From a checkpoint of a small transformer trained on Wikipedia.
Size: 11 layers, width 96, 3 heads of 32, MLP 320 GeGLU, vocabulary 5659.
Architecture: RMSNorm before each block, biases, LayerScale.
Each number is 200 + 40 x the weight over its row's rms, rounded and kept within 0 to 999. Layers, rows and columns count from 0. The size before them is the row's rms in percent of the matrix's.

# layer 7 attention query, 96x96, rms 0.195, rows 0-40, columns 48-95
118,173,154,242,217,183,144,185,223,189,219,185,191,227,238,197,142,199,216,158,146,188,229,267,208,120,220,247,215,174,145,225,304,262,167,174,171,216,221,214,160,147,210,222,215,142,170,180,158
105,273,228,158,189,234,181,215,200,240,211,241,226,164,168,220,217,196,197,123,140,186,259,204,211,252,144,239,150,224,162,198,264,139,167,203,175,131,208,189,188,208,132,251,198,178,231,173,203
091,140,240,225,106,143,199,217,249,137,240,139,221,263,189,230,202,208,221,170,204,195,234,227,181,182,243,144,220,191,193,178,239,275,198,255,231,218,174,292,231,232,262,179,152,189,173,184,221
103,166,191,209,268,150,151,205,238,202,206,248,232,204,186,148,228,293,252,243,201,197,229,275,212,232,107,140,182,191,172,185,222,308,182,285,228,238,188,283,229,210,185,219,266,254,167,282,177
103,284,212,184,206,256,203,183,211,231,224,241,171,194,235,220,208,186,194,256,217,208,130,155,272,109,207,198,156,216,262,226,196,205,203,170,250,143,164,173,132,210,157,130,142,166,182,164,215
090,177,171,254,189,207,155,192,192,189,230,179,220,176,165,127,184,234,213,203,233,246,229,241,234,200,175,211,236,173,158,150,180,262,216,209,178,200,147,284,183,168,228,255,244,216,181,205,238
109,192,232,259,197,212,207,164,200,220,199,205,172,166,212,135,195,182,301,202,189,246,252,211,179,167,164,146,239,239,242,148,129,198,187,157,163,150,252,241,258,266,245,229,158,134,194,259,239
103,202,155,217,220,275,159,183,187,198,201,199,234,218,122,165,210,241,192,192,125,234,168,231,152,176,185,179,172,240,220,184,180,175,185,126,165,270,225,224,156,212,243,175,234,195,212,238,247
089,211,180,247,230,272,171,235,154,235,109,221,248,145,157,186,107,233,208,120,202,225,241,165,169,187,152,184,207,167,147,231,194,188,281,172,156,264,180,214,175,215,221,160,220,228,247,177,211
090,163,190,159,227,233,193,209,212,177,197,183,233,174,142,272,165,238,120,137,135,180,220,207,257,282,228,245,261,228,229,185,132,193,199,220,192,214,195,188,202,173,211,187,210,112,205,225,214
121,214,250,171,182,199,197,186,207,207,202,207,222,298,173,183,217,129,253,144,156,110,181,178,218,181,151,239,160,235,235,182,237,161,199,254,199,228,264,207,173,263,218,162,178,249,244,210,169
108,206,188,244,193,218,191,211,196,237,225,243,127,174,271,178,253,235,227,199,245,188,210,210,255,220,175,215,224,212,155,147,262,135,179,126,225,197,205,171,304,199,218,133,244,201,246,96,207
103,235,235,238,179,124,154,145,211,109,192,245,266,173,216,183,190,251,165,178,181,188,150,191,182,237,177,235,158,174,256,203,271,192,171,232,243,180,185,204,268,223,126,219,154,195,213,170,130
107,233,213,184,239,161,213,185,219,215,214,200,162,235,223,232,206,177,150,163,187,146,141,258,172,263,199,172,238,240,178,187,233,186,169,192,199,214,216,240,247,190,201,212,197,204,224,204,180
111,203,215,189,194,265,212,209,232,182,278,141,260,163,220,246,195,277,229,174,214,139,209,195,191,204,202,199,194,158,283,244,201,194,196,199,197,165,244,217,209,268,154,200,127,151,225,208,226
113,177,115,170,206,174,188,186,184,134,247,215,169,195,284,247,222,171,217,231,253,214,132,284,167,143,236,181,213,159,215,221,142,170,191,244,200,169,174,259,195,156,188,226,242,149,232,196,203
086,244,167,164,206,193,223,265,265,140,154,180,186,216,223,136,185,199,188,154,198,184,231,204,258,130,243,190,139,240,194,242,309,256,235,226,213,230,185,202,208,194,222,178,275,148,273,216,213
097,222,216,212,213,221,265,183,140,240,208,246,201,181,174,271,291,226,160,245,184,192,172,168,237,191,218,184,143,247,327,248,187,196,199,163,154,211,196,187,200,212,218,140,210,183,191,175,239
085,294,276,188,203,279,192,211,174,258,230,186,195,221,244,169,237,153,246,181,218,225,271,129,153,207,183,226,194,229,176,242,287,158,124,256,206,168,182,165,196,245,258,221,240,161,216,238,238
084,283,158,223,181,245,167,191,174,245,164,175,191,256,168,148,206,201,232,181,176,201,206,261,157,225,95,122,192,235,174,151,170,187,156,179,211,182,158,205,147,175,196,160,256,206,193,199,220
083,199,234,254,178,143,157,188,226,226,146,256,184,191,189,138,176,232,207,172,217,275,252,207,288,221,264,245,245,172,209,158,203,178,183,167,273,190,158,193,292,201,218,172,237,238,182,200,180
095,173,209,277,241,183,190,202,201,197,207,167,223,207,244,80,169,217,174,216,267,221,210,140,199,250,125,212,228,158,113,144,248,219,164,148,221,237,251,174,229,203,252,191,235,237,113,206,159
110,127,176,198,146,162,203,290,243,195,201,112,247,149,157,153,183,264,213,201,239,173,268,251,229,251,179,191,199,178,203,159,226,185,270,253,143,263,141,223,169,246,246,189,245,253,234,247,197
104,94,90,241,189,207,192,206,208,158,161,202,238,268,213,216,174,279,191,166,198,167,160,253,277,234,186,203,220,156,194,159,231,205,283,205,252,223,204,164,205,145,162,175,228,158,171,176,171
109,275,216,192,197,204,177,245,184,204,132,210,236,187,240,192,199,281,189,228,184,129,170,199,180,145,213,168,240,211,208,175,166,184,232,212,227,212,188,239,131,208,257,209,241,189,160,182,266
117,130,210,246,216,145,174,116,191,292,236,195,216,221,159,249,188,172,176,183,203,206,238,212,255,188,223,209,219,198,163,192,141,245,148,258,133,202,135,185,198,148,202,228,183,223,236,139,148
105,173,175,229,197,180,189,164,137,235,224,186,158,208,129,156,195,255,177,210,244,236,153,166,138,193,223,230,239,235,236,141,229,207,159,234,154,216,124,232,205,165,273,166,176,141,190,245,165
116,197,146,286,215,252,216,159,181,227,195,151,280,247,256,203,206,245,174,105,141,124,197,194,237,211,204,158,173,140,284,212,217,196,161,231,168,233,223,201,241,174,210,131,259,149,243,197,208
114,238,195,167,196,191,231,185,169,176,196,103,180,204,145,248,203,131,143,242,190,144,286,184,199,204,270,213,255,208,183,233,239,183,194,261,155,176,191,202,222,224,185,210,127,186,100,270,201
116,138,200,157,183,181,190,201,160,266,176,198,131,172,183,136,219,258,201,224,183,119,236,144,150,239,140,98,178,239,176,202,213,224,194,220,161,207,226,207,109,250,147,152,215,176,218,235,157
109,205,196,215,146,245,180,142,254,240,186,162,271,221,166,120,224,144,130,182,300,235,189,234,259,171,189,160,230,202,241,147,212,214,229,260,215,289,123,152,177,217,305,182,187,189,202,203,236
116,158,158,294,177,156,140,233,191,263,250,223,148,134,207,215,249,165,212,244,250,172,164,211,196,104,272,222,216,206,203,194,174,225,219,182,216,165,211,207,158,145,184,126,205,202,139,269,235
143,238,216,218,226,171,171,180,195,150,195,175,200,212,211,170,259,200,194,196,146,145,232,182,253,155,214,262,151,196,272,230,188,270,148,204,189,230,191,201,208,179,206,281,214,184,150,219,171
097,192,148,181,188,196,230,228,202,274,217,177,210,232,240,260,195,125,241,224,202,214,119,252,214,232,172,210,264,192,145,177,169,186,211,196,160,174,244,220,237,226,217,157,218,192,242,190,262
102,133,162,123,191,215,177,232,183,182,154,235,272,175,212,211,167,176,174,160,228,157,153,194,190,179,206,143,187,244,223,174,150,194,247,230,136,168,222,158,240,236,161,178,255,230,195,185,211
094,185,197,207,216,255,227,241,231,293,197,196,187,194,130,243,219,156,219,266,180,202,189,208,220,182,148,195,191,191,207,209,160,167,209,102,251,224,244,206,146,214,212,164,168,201,248,184,109
077,241,216,242,235,251,150,178,179,227,162,198,150,215,170,229,235,151,218,230,173,197,216,189,202,228,248,238,184,222,256,172,160,186,188,129,239,229,171,146,162,218,262,210,87,207,285,228,165
091,188,190,242,166,118,183,163,191,156,247,163,239,178,201,158,198,262,169,146,194,163,237,194,199,156,187,261,194,227,262,224,238,279,225,255,168,195,187,195,186,184,152,162,276,172,174,189,244
098,236,240,204,199,296,201,198,214,223,202,276,169,196,173,255,190,136,214,251,212,232,127,208,192,212,165,168,212,156,177,176,118,125,143,198,247,174,237,195,227,210,221,222,175,183,210,234,166
078,265,238,180,225,271,289,241,255,230,216,230,157,245,210,271,250,192,229,280,234,248,137,245,177,206,234,212,231,173,208,220,190,195,202,187,204,218,163,191,238,283,184,138,152,244,117,222,151
073,249,157,227,172,212,195,211,171,142,175,184,214,153,267,287,190,280,148,188,217,157,149,209,217,226,156,196,185,253,158,201,183,249,210,229,193,177,139,239,135,217,184,179,191,222,193,193,239
# layer 7 attention key, 96x96, rms 0.201, rows 0-39, columns 48-95
094,147,146,228,180,190,166,183,168,225,147,211,222,223,224,157,139,129,150,178,184,188,177,216,247,249,143,149,253,247,208,195,195,188,194,259,232,205,260,167,138,198,205,271,191,164,172,184,195
086,201,183,221,167,202,237,143,205,264,229,217,197,206,265,156,134,233,128,215,213,221,251,245,242,193,208,201,257,183,153,198,170,180,270,191,250,203,139,161,159,173,203,242,171,225,193,201,215
106,172,181,183,260,180,165,203,254,223,218,189,189,184,237,123,194,216,171,146,221,294,183,227,152,172,215,163,234,242,237,270,240,218,223,144,189,237,212,154,273,185,218,171,212,254,173,208,114
098,156,218,219,192,149,224,150,163,189,286,230,191,185,246,224,180,199,244,176,248,115,223,196,179,274,217,182,207,249,182,258,183,233,196,121,170,244,129,174,188,167,210,183,116,222,188,251,194
088,289,199,151,197,298,195,281,177,251,193,213,217,190,149,221,177,189,232,207,145,203,211,272,213,204,242,245,259,219,221,160,214,138,197,155,183,211,198,194,165,167,152,193,190,238,183,269,285
092,182,219,214,210,108,178,153,224,156,279,233,165,191,179,210,160,205,198,192,255,220,257,143,253,248,208,170,246,269,277,203,222,237,173,161,228,264,218,246,246,151,247,196,199,168,130,131,177
113,113,165,190,211,172,162,172,167,172,229,170,265,232,155,192,121,283,185,234,152,214,167,237,239,115,201,185,272,162,187,249,236,225,215,221,221,215,263,231,196,261,249,210,222,249,201,168,259
104,289,217,210,195,205,227,155,202,195,204,272,271,187,303,253,216,216,177,152,265,208,193,246,172,220,216,256,173,176,185,165,197,180,262,184,209,229,199,219,245,191,203,213,245,169,244,224,219
102,249,160,227,103,211,214,193,184,227,174,185,177,251,267,169,221,163,188,205,218,205,250,199,224,146,194,167,268,192,166,239,153,247,173,218,190,219,209,181,260,212,233,233,162,153,209,132,166
114,207,153,132,204,282,220,232,208,198,223,203,222,225,217,177,257,90,159,241,225,261,217,198,208,172,310,204,219,215,190,146,277,176,186,212,166,206,260,188,221,164,126,281,188,196,233,145,153
117,165,287,245,162,287,241,195,242,165,198,215,210,227,199,179,189,193,181,197,224,169,135,196,200,161,264,115,132,199,234,170,215,185,196,233,189,187,182,229,167,201,170,201,170,272,265,267,153
116,248,200,168,209,178,271,177,225,195,179,265,246,216,217,244,300,197,204,81,213,205,228,133,223,153,208,211,145,231,185,101,190,241,219,265,104,202,196,254,181,173,179,206,164,229,221,187,188
102,170,214,200,118,225,258,166,244,154,253,227,207,207,237,96,205,261,202,203,230,254,184,276,190,261,198,288,287,203,202,278,161,273,199,148,158,226,159,199,155,148,181,171,209,237,204,221,280
095,184,311,212,172,198,163,245,181,257,180,214,207,178,206,175,194,226,208,229,209,215,221,175,172,181,214,201,185,149,236,227,146,286,97,232,283,128,245,191,274,213,193,200,267,181,214,170,179
108,251,203,253,166,273,166,251,209,166,205,218,255,178,208,338,157,137,215,125,245,255,232,167,264,175,184,191,162,169,267,186,172,155,175,206,252,212,187,178,312,233,179,244,163,217,256,272,258
106,251,178,163,196,168,186,254,243,159,172,192,161,157,201,219,234,224,194,194,180,238,198,155,250,188,236,178,201,272,210,165,246,255,211,145,154,252,190,220,177,127,154,207,215,183,224,173,241
105,195,116,236,209,157,135,180,223,263,196,236,242,249,243,206,186,212,143,125,279,269,215,228,220,235,184,222,237,209,207,207,213,194,215,188,248,267,248,269,231,181,179,212,202,266,198,219,138
089,212,249,127,156,272,289,221,193,273,138,175,218,232,158,256,192,172,252,215,218,200,219,208,200,240,166,234,171,162,173,175,223,205,196,199,145,168,118,161,214,204,208,174,221,200,236,189,249
093,206,169,259,201,178,209,206,253,125,190,214,223,117,250,131,148,148,237,225,203,185,105,232,274,218,216,139,214,138,149,192,243,237,252,273,222,209,208,219,159,164,203,250,206,202,226,161,207
087,96,156,174,231,132,127,176,209,134,239,205,226,185,259,226,215,190,236,234,245,183,157,218,191,260,208,145,227,230,143,244,201,253,238,106,181,219,188,159,282,241,276,206,261,225,218,130,143
084,134,206,249,209,131,233,180,237,136,249,229,202,200,220,203,201,215,225,187,211,207,155,171,328,180,185,164,194,236,186,196,215,139,228,161,224,213,289,186,227,209,135,239,218,172,188,174,135
085,177,147,173,186,128,162,114,177,220,284,197,270,282,242,224,276,258,233,170,257,112,219,185,155,212,207,186,233,201,164,253,215,171,222,216,159,203,244,233,195,187,208,177,203,157,215,196,159
103,176,191,142,205,118,221,199,265,174,259,126,213,170,139,184,180,252,157,149,170,170,198,179,214,231,185,219,187,255,151,277,250,243,251,219,246,244,256,208,315,165,127,195,203,207,139,149,219
102,128,161,233,217,140,258,251,194,152,259,131,196,178,240,216,138,174,179,217,189,193,186,211,201,156,174,230,225,184,106,181,207,160,205,193,141,166,198,167,237,233,209,122,260,265,191,294,158
113,198,183,259,131,237,178,192,142,224,128,176,234,151,267,186,231,197,187,212,216,195,141,263,207,245,173,137,224,228,177,182,183,190,170,115,232,209,214,205,245,120,241,195,239,242,321,176,200
106,231,237,228,168,197,270,200,164,172,215,210,103,227,147,139,177,265,226,158,205,199,131,185,211,248,279,189,174,137,233,181,175,189,131,218,164,162,157,169,211,225,244,207,224,158,206,157,218
102,197,140,196,176,148,205,193,241,178,202,235,123,193,215,110,166,196,190,135,217,128,203,196,324,214,225,217,194,162,208,131,220,254,189,154,308,183,211,240,172,198,200,246,155,256,276,130,152
095,193,160,135,149,249,182,210,156,192,270,239,261,175,272,185,205,165,171,267,199,139,190,241,187,206,231,224,269,195,232,237,169,163,234,119,250,130,189,209,272,273,189,143,192,193,212,202,197
111,200,222,165,206,274,181,225,197,231,116,225,242,76,185,214,231,172,176,182,172,167,180,235,256,270,174,256,188,227,171,153,170,238,212,237,277,211,204,149,164,210,243,213,215,115,148,195,253
112,264,170,166,245,236,187,224,199,200,244,175,212,248,234,189,151,175,200,163,156,178,218,203,196,186,176,216,217,149,139,172,119,195,230,193,102,175,168,234,144,134,143,200,189,174,164,219,255
101,145,274,205,210,140,161,166,247,185,245,191,238,183,179,133,322,219,221,187,165,175,182,226,160,165,171,201,205,237,225,199,192,207,247,186,222,163,210,201,259,199,218,206,213,129,325,163,203
109,173,193,230,224,196,174,254,269,167,227,156,186,191,286,189,168,278,205,211,188,121,211,202,173,211,126,217,184,213,118,233,225,196,212,147,257,178,246,195,162,184,114,163,225,218,191,120,164
127,149,170,186,177,66,205,185,183,196,254,237,214,148,148,202,177,241,155,168,258,183,240,137,186,181,213,195,155,225,190,199,250,196,217,233,134,192,198,208,200,165,165,213,211,196,167,217,260
098,224,225,183,186,182,165,193,216,196,168,167,206,260,253,194,216,246,189,196,124,157,140,172,219,222,158,217,216,167,223,180,206,189,204,190,220,181,193,184,198,166,235,95,214,109,191,138,217
089,200,263,195,187,273,178,181,235,212,142,197,116,214,184,200,194,174,269,305,132,196,173,267,213,209,209,197,284,156,158,159,178,211,184,223,257,231,201,193,226,205,253,165,174,193,242,214,198
100,212,232,237,242,245,207,247,240,269,141,143,194,230,237,178,183,160,179,219,194,227,151,293,219,234,188,219,217,240,152,167,132,249,199,203,214,144,213,184,210,217,206,175,199,190,208,233,192
100,244,305,231,157,253,240,241,208,177,136,231,268,233,244,246,194,192,200,249,172,210,118,245,197,219,203,238,208,182,175,170,133,179,190,210,239,193,166,204,224,256,182,187,195,187,254,155,164
093,168,177,161,217,114,209,182,197,119,243,162,177,139,197,132,185,221,189,133,254,213,257,136,234,188,221,175,228,227,174,183,237,177,250,211,178,267,178,262,228,195,208,197,214,212,176,210,270
105,244,218,201,128,250,221,212,190,173,100,249,154,256,249,213,248,189,219,290,154,195,186,230,153,179,184,190,185,213,213,246,143,176,184,223,222,179,221,177,195,161,209,216,164,166,235,171,195
109,243,215,258,279,328,171,172,183,166,153,179,194,216,197,240,172,166,174,214,150,209,156,268,227,209,173,211,201,172,149,150,160,222,184,176,229,199,193,181,186,214,225,271,187,207,250,186,264
# layer 7 attention value, 96x96, rms 0.242, rows 0-31, columns 48-95
104,234,124,179,210,219,241,133,205,161,196,193,213,233,162,186,221,216,214,185,195,270,167,202,214,136,185,251,280,190,237,165,249,236,115,275,270,207,147,220,231,224,189,225,163,219,206,209,257
107,249,250,166,170,182,142,203,171,238,265,134,297,192,125,213,128,194,189,163,261,239,211,186,197,188,206,210,183,121,247,246,180,221,129,151,69,225,196,180,183,230,234,145,240,160,181,195,262
106,235,216,229,219,196,243,234,236,186,266,159,153,212,217,181,198,240,267,180,223,252,154,175,218,200,200,227,230,173,172,186,138,254,170,221,190,172,177,200,250,145,220,189,319,260,196,176,178
111,114,228,271,135,274,147,158,179,268,141,177,201,226,192,276,195,188,199,186,191,269,217,223,204,237,149,212,225,187,205,173,259,205,194,243,78,120,223,277,199,221,202,155,172,243,181,213,223
115,104,187,222,212,212,288,137,200,216,172,187,264,226,200,226,236,236,213,146,188,222,190,216,203,143,190,225,237,225,238,199,194,146,191,188,199,220,209,177,173,186,254,194,214,169,157,173,214
116,265,108,207,162,195,241,192,123,88,194,242,189,222,137,283,184,261,208,213,181,215,236,191,214,188,181,214,150,234,251,199,195,164,216,234,143,141,229,176,173,155,284,176,199,225,203,127,246
106,222,193,211,234,271,192,255,194,186,233,231,151,231,208,191,235,121,223,187,241,123,260,199,165,182,239,203,237,234,201,249,188,271,215,153,264,173,227,140,191,212,253,127,190,119,222,167,193
104,178,146,178,241,256,235,221,277,129,162,186,245,170,176,179,256,226,260,181,223,276,257,186,201,233,230,186,246,207,189,191,235,179,252,165,92,229,236,142,146,218,227,283,174,188,137,234,254
102,240,205,229,234,196,189,226,149,209,226,202,257,168,184,204,177,199,165,272,239,271,263,220,234,147,165,170,203,238,177,228,204,248,269,148,196,174,262,161,192,151,197,215,135,231,219,151,201
100,223,127,182,198,165,232,260,215,216,232,193,218,204,211,166,211,206,196,183,145,183,236,190,230,176,276,265,192,254,225,215,132,136,258,125,219,140,206,156,170,212,183,104,213,234,152,190,152
110,161,176,170,101,186,299,160,223,186,230,192,206,175,197,172,244,197,239,151,136,152,156,131,184,231,230,224,174,177,212,237,209,235,243,203,170,146,165,150,200,275,168,223,218,157,269,223,206
108,203,167,156,135,236,259,200,228,228,206,175,235,267,177,179,144,223,179,245,236,177,208,169,194,141,167,161,217,198,181,209,181,236,262,107,153,121,235,196,193,184,260,224,141,266,198,188,155
106,200,149,256,175,221,222,212,228,183,209,226,198,213,178,227,191,186,92,171,179,156,191,285,217,224,243,213,195,265,257,196,203,170,237,142,264,219,252,172,198,165,192,197,228,133,249,218,224
109,184,236,126,157,173,225,207,129,132,170,215,161,189,212,217,160,192,227,300,305,194,222,148,156,215,226,207,225,155,176,202,234,230,185,185,216,203,263,241,157,200,204,207,188,223,220,194,176
114,160,224,192,177,230,257,207,162,196,189,163,120,129,237,243,216,189,230,139,226,207,213,251,170,190,213,207,248,223,228,246,213,208,220,200,238,245,259,177,247,158,192,144,179,185,283,184,193
102,156,155,198,192,169,237,191,223,258,163,170,223,170,175,196,237,196,218,138,230,275,218,253,241,206,234,215,161,223,203,126,288,151,222,176,197,206,159,214,198,185,226,228,216,199,148,232,235
103,231,165,191,307,260,229,235,212,208,219,186,202,256,152,161,185,145,230,195,126,190,194,228,203,232,218,275,232,184,191,233,231,217,191,217,167,221,193,220,151,193,182,170,191,132,184,231,302
098,195,207,299,180,182,257,168,193,169,175,128,157,240,278,209,235,270,209,210,188,232,240,178,157,172,229,201,213,218,199,222,191,211,149,241,284,125,201,249,194,162,230,154,105,147,196,207,220
111,194,226,187,201,230,157,179,196,240,181,199,218,191,246,168,260,164,216,199,291,263,194,195,157,193,208,137,211,214,135,232,185,199,125,218,207,250,199,287,103,229,188,154,228,171,129,166,170
112,148,221,142,212,159,218,227,163,214,178,219,143,205,220,189,161,137,133,190,191,186,160,167,169,187,210,181,283,216,189,258,265,145,180,154,231,223,181,218,245,192,263,200,187,182,199,169,211
107,218,150,231,264,252,211,178,165,252,162,169,195,172,197,228,165,175,151,225,151,213,201,158,158,178,204,257,159,251,218,191,201,243,310,191,96,167,216,144,243,239,193,287,268,215,123,106,188
105,206,200,199,168,211,196,163,176,260,269,234,190,158,240,303,239,198,252,148,282,179,269,171,189,196,172,203,184,156,216,206,237,218,160,146,192,192,137,145,201,169,186,205,190,249,168,161,219
104,177,225,228,277,268,143,234,196,206,175,163,297,193,181,236,217,236,186,194,150,242,195,220,199,230,108,136,240,202,183,208,185,233,205,254,192,206,236,220,262,204,163,151,179,185,300,182,270
100,189,252,200,135,244,181,206,209,181,246,135,223,156,184,252,188,255,161,188,157,266,191,130,270,241,217,183,208,224,226,197,217,191,207,146,151,220,177,142,139,218,170,185,203,246,257,202,194
118,259,179,209,196,219,234,205,177,142,165,240,242,99,207,227,168,142,245,189,179,211,201,210,124,223,217,181,158,299,178,274,163,198,202,223,162,185,144,309,199,180,173,204,282,250,293,197,158
094,259,153,152,257,202,188,168,236,196,189,202,187,196,222,192,153,197,231,188,145,214,152,202,231,233,224,178,152,230,192,209,230,196,185,130,287,43,179,198,169,263,151,169,241,227,156,171,218
116,249,152,303,239,174,150,193,175,247,225,233,196,222,226,168,164,220,160,213,189,120,243,258,175,163,243,77,200,178,154,179,211,188,250,149,244,212,170,173,237,183,236,171,130,211,220,226,239
106,231,203,225,223,200,246,211,233,243,168,248,138,200,242,146,192,221,231,172,122,118,210,203,179,121,174,204,211,188,151,187,222,230,228,137,259,204,150,214,136,221,145,165,162,133,245,198,200
115,204,223,221,209,159,203,230,198,195,121,212,276,265,203,192,183,215,245,284,213,227,151,177,167,224,144,221,168,140,252,201,230,195,173,151,160,203,272,190,192,242,171,147,273,182,152,129,208
096,231,230,173,177,167,158,179,214,231,239,181,194,168,191,267,241,100,139,251,202,241,254,192,239,155,196,227,207,197,188,230,205,225,173,185,253,186,188,228,272,223,240,173,225,147,207,136,101
115,221,233,171,185,151,160,178,175,182,179,262,166,218,239,168,276,177,143,159,267,159,116,266,248,204,172,148,128,160,190,160,210,221,194,210,277,248,181,137,248,189,171,165,199,211,168,204,198
098,170,222,214,130,144,257,134,158,194,243,188,251,207,180,278,193,245,235,178,225,185,171,216,288,181,164,216,263,128,219,268,199,207,206,230,251,235,209,183,215,171,177,147,164,216,238,228,225
# layer 7 attention output (transposed), 96x96, rms 0.219, rows 0-31, columns 48-95
108,234,178,267,148,156,185,162,133,191,150,164,150,247,163,217,192,262,264,169,200,179,188,194,154,228,210,144,269,197,248,202,219,180,229,256,224,249,190,167,196,229,273,205,226,245,195,200,238
097,179,174,160,169,252,228,186,223,216,223,169,162,208,204,200,180,195,167,174,157,186,191,199,221,159,167,219,234,213,234,192,219,238,196,148,218,142,166,188,216,167,193,192,294,178,239,150,184
102,233,190,253,267,238,247,149,202,106,207,214,186,203,198,156,174,169,182,241,196,164,159,173,223,262,264,172,182,234,246,201,159,162,173,225,179,207,241,255,118,231,175,213,138,171,248,108,232
109,241,143,154,189,221,182,188,196,186,199,226,227,253,118,227,257,200,186,280,109,175,242,90,175,196,139,254,207,180,181,167,219,247,243,144,204,177,174,122,205,236,211,154,152,197,218,173,213
111,215,253,188,159,239,167,239,213,189,182,191,108,225,175,167,266,209,140,218,218,286,152,210,236,260,277,186,196,228,260,228,189,221,209,170,207,180,268,103,207,187,158,158,218,239,254,246,211
112,202,253,165,179,180,148,233,222,155,235,176,156,203,174,237,210,173,215,211,158,162,209,145,183,236,194,179,177,276,199,147,269,233,197,198,229,199,246,150,212,274,243,217,242,291,259,187,180
104,226,217,244,164,148,185,121,164,162,217,240,255,240,198,82,157,157,160,185,200,187,258,203,165,190,211,190,135,162,214,165,191,234,225,175,194,271,247,228,158,261,159,244,241,205,203,241,205
103,248,226,169,161,229,180,200,149,261,176,218,191,252,198,247,173,143,258,229,100,250,180,272,259,251,185,224,215,212,216,191,290,252,207,221,113,200,172,260,244,197,155,197,195,154,115,195,168
108,199,255,194,202,201,226,139,219,182,216,101,264,281,221,196,207,193,185,236,211,226,241,192,204,321,106,235,177,234,184,179,185,205,217,229,157,218,158,249,232,238,251,157,263,116,218,223,244
107,151,267,235,204,187,229,190,171,179,150,237,206,251,138,117,276,226,214,197,259,179,222,212,162,149,202,258,256,237,194,204,239,120,265,203,224,209,191,229,236,140,221,195,207,246,155,154,253
112,147,232,205,210,180,276,182,253,230,209,209,156,182,191,203,150,239,221,200,208,163,206,174,194,196,213,189,130,233,180,229,173,214,179,206,176,192,242,215,142,248,135,173,206,267,186,246,239
106,201,249,145,216,251,157,176,227,192,182,190,235,223,132,158,215,199,190,208,115,193,191,179,176,278,170,275,228,176,216,199,200,266,258,256,123,231,231,189,221,154,224,211,179,129,212,180,248
114,232,218,216,170,161,212,204,242,289,234,220,217,263,199,131,263,151,255,168,187,256,219,225,257,197,192,160,86,196,240,137,230,186,266,265,216,202,189,265,185,243,207,241,197,150,189,194,224
097,154,229,196,220,184,258,227,182,221,259,224,201,173,209,211,203,208,157,184,241,183,223,256,210,202,158,261,254,126,182,165,144,214,164,223,207,233,234,174,170,219,260,101,296,211,250,232,143
114,129,202,169,196,278,216,205,217,174,224,115,202,189,228,178,156,195,196,174,156,200,225,163,244,229,217,183,211,226,247,191,214,257,171,142,227,236,201,217,97,234,159,193,178,139,201,252,188
109,206,205,235,136,194,200,246,222,217,220,223,166,179,170,272,194,199,185,205,200,249,217,141,215,218,233,223,187,245,267,321,278,246,183,198,180,193,241,239,212,184,217,215,196,192,124,186,276
105,200,179,125,218,288,176,224,198,191,145,285,240,222,240,88,178,203,233,203,167,185,176,183,206,201,212,159,218,211,253,186,256,220,249,145,269,210,156,229,246,255,190,159,187,235,153,147,191
098,274,222,154,174,215,222,254,262,170,243,171,173,190,209,198,238,252,205,285,290,227,264,201,205,187,234,127,204,202,273,206,216,212,223,211,135,191,176,113,224,236,178,180,170,138,218,185,280
103,174,147,173,222,278,232,229,203,230,186,103,157,254,283,185,155,178,159,197,260,187,167,147,158,172,194,254,177,149,212,238,126,156,207,208,231,202,194,186,223,199,158,230,173,164,178,292,207
107,214,186,174,200,145,195,203,190,225,183,174,218,162,196,255,216,247,166,266,165,244,260,153,171,131,171,176,171,181,250,183,187,158,129,195,256,200,222,214,177,198,223,171,167,292,165,201,173
111,181,201,184,182,163,246,204,220,207,214,223,224,193,162,249,237,205,118,230,206,236,190,139,238,260,176,268,161,198,140,129,231,233,214,132,190,199,249,202,178,159,185,250,188,237,175,73,213
099,176,265,149,171,228,237,233,172,209,135,156,160,199,279,215,206,172,100,193,146,211,176,261,268,162,169,189,246,185,145,231,256,189,196,189,197,257,265,185,257,197,278,227,208,152,197,209,261
108,267,148,184,192,217,156,202,205,151,202,171,223,197,154,201,167,174,181,235,209,206,263,136,230,212,188,210,253,106,110,200,270,184,226,192,159,184,125,171,214,155,180,206,251,245,172,151,226
104,185,211,220,186,228,155,262,160,207,179,256,212,150,195,224,197,179,181,220,228,184,341,217,244,169,143,200,130,207,151,220,146,189,202,148,226,246,159,244,189,159,239,170,207,185,177,213,191
115,215,220,275,262,209,180,230,208,186,155,196,246,141,202,168,180,214,190,225,244,234,215,157,223,255,292,221,231,210,154,162,219,193,149,114,211,240,128,185,223,246,210,258,220,270,188,193,191
095,210,217,231,177,173,210,215,273,111,178,178,239,184,197,175,179,221,190,144,251,156,164,201,198,243,132,210,187,203,255,243,156,170,193,175,191,234,264,181,254,224,204,197,161,260,195,154,226
113,215,195,173,230,170,196,185,190,190,194,285,172,277,228,100,229,216,231,215,234,235,204,161,228,203,118,184,185,164,214,202,223,227,132,232,173,217,279,286,210,184,220,218,238,192,175,193,199
107,177,172,222,254,189,259,160,141,220,204,148,158,180,175,122,167,180,229,139,221,203,268,138,153,210,212,187,125,206,170,162,190,157,190,211,164,278,264,155,214,207,112,100,199,240,208,267,197
109,274,199,180,173,144,175,196,177,179,246,160,165,220,200,185,219,143,126,163,175,209,191,139,153,232,202,241,274,229,225,156,134,227,240,238,165,127,204,181,168,229,180,163,205,261,203,194,261
099,211,213,236,170,169,219,236,188,164,213,180,257,122,189,187,202,263,189,229,239,250,192,196,232,241,127,203,150,212,156,209,171,268,201,218,236,230,207,188,183,191,230,263,189,146,204,229,185
110,207,181,181,120,194,122,177,241,189,225,241,158,153,152,159,126,94,245,176,230,179,220,229,146,201,171,130,186,184,189,191,231,197,153,234,208,158,201,269,153,176,233,241,178,151,223,243,236
099,156,171,211,201,234,218,260,186,148,209,217,145,218,171,242,142,192,215,147,229,227,188,198,276,220,217,283,127,175,288,179,194,201,104,213,253,182,213,246,167,142,196,215,229,217,265,245,198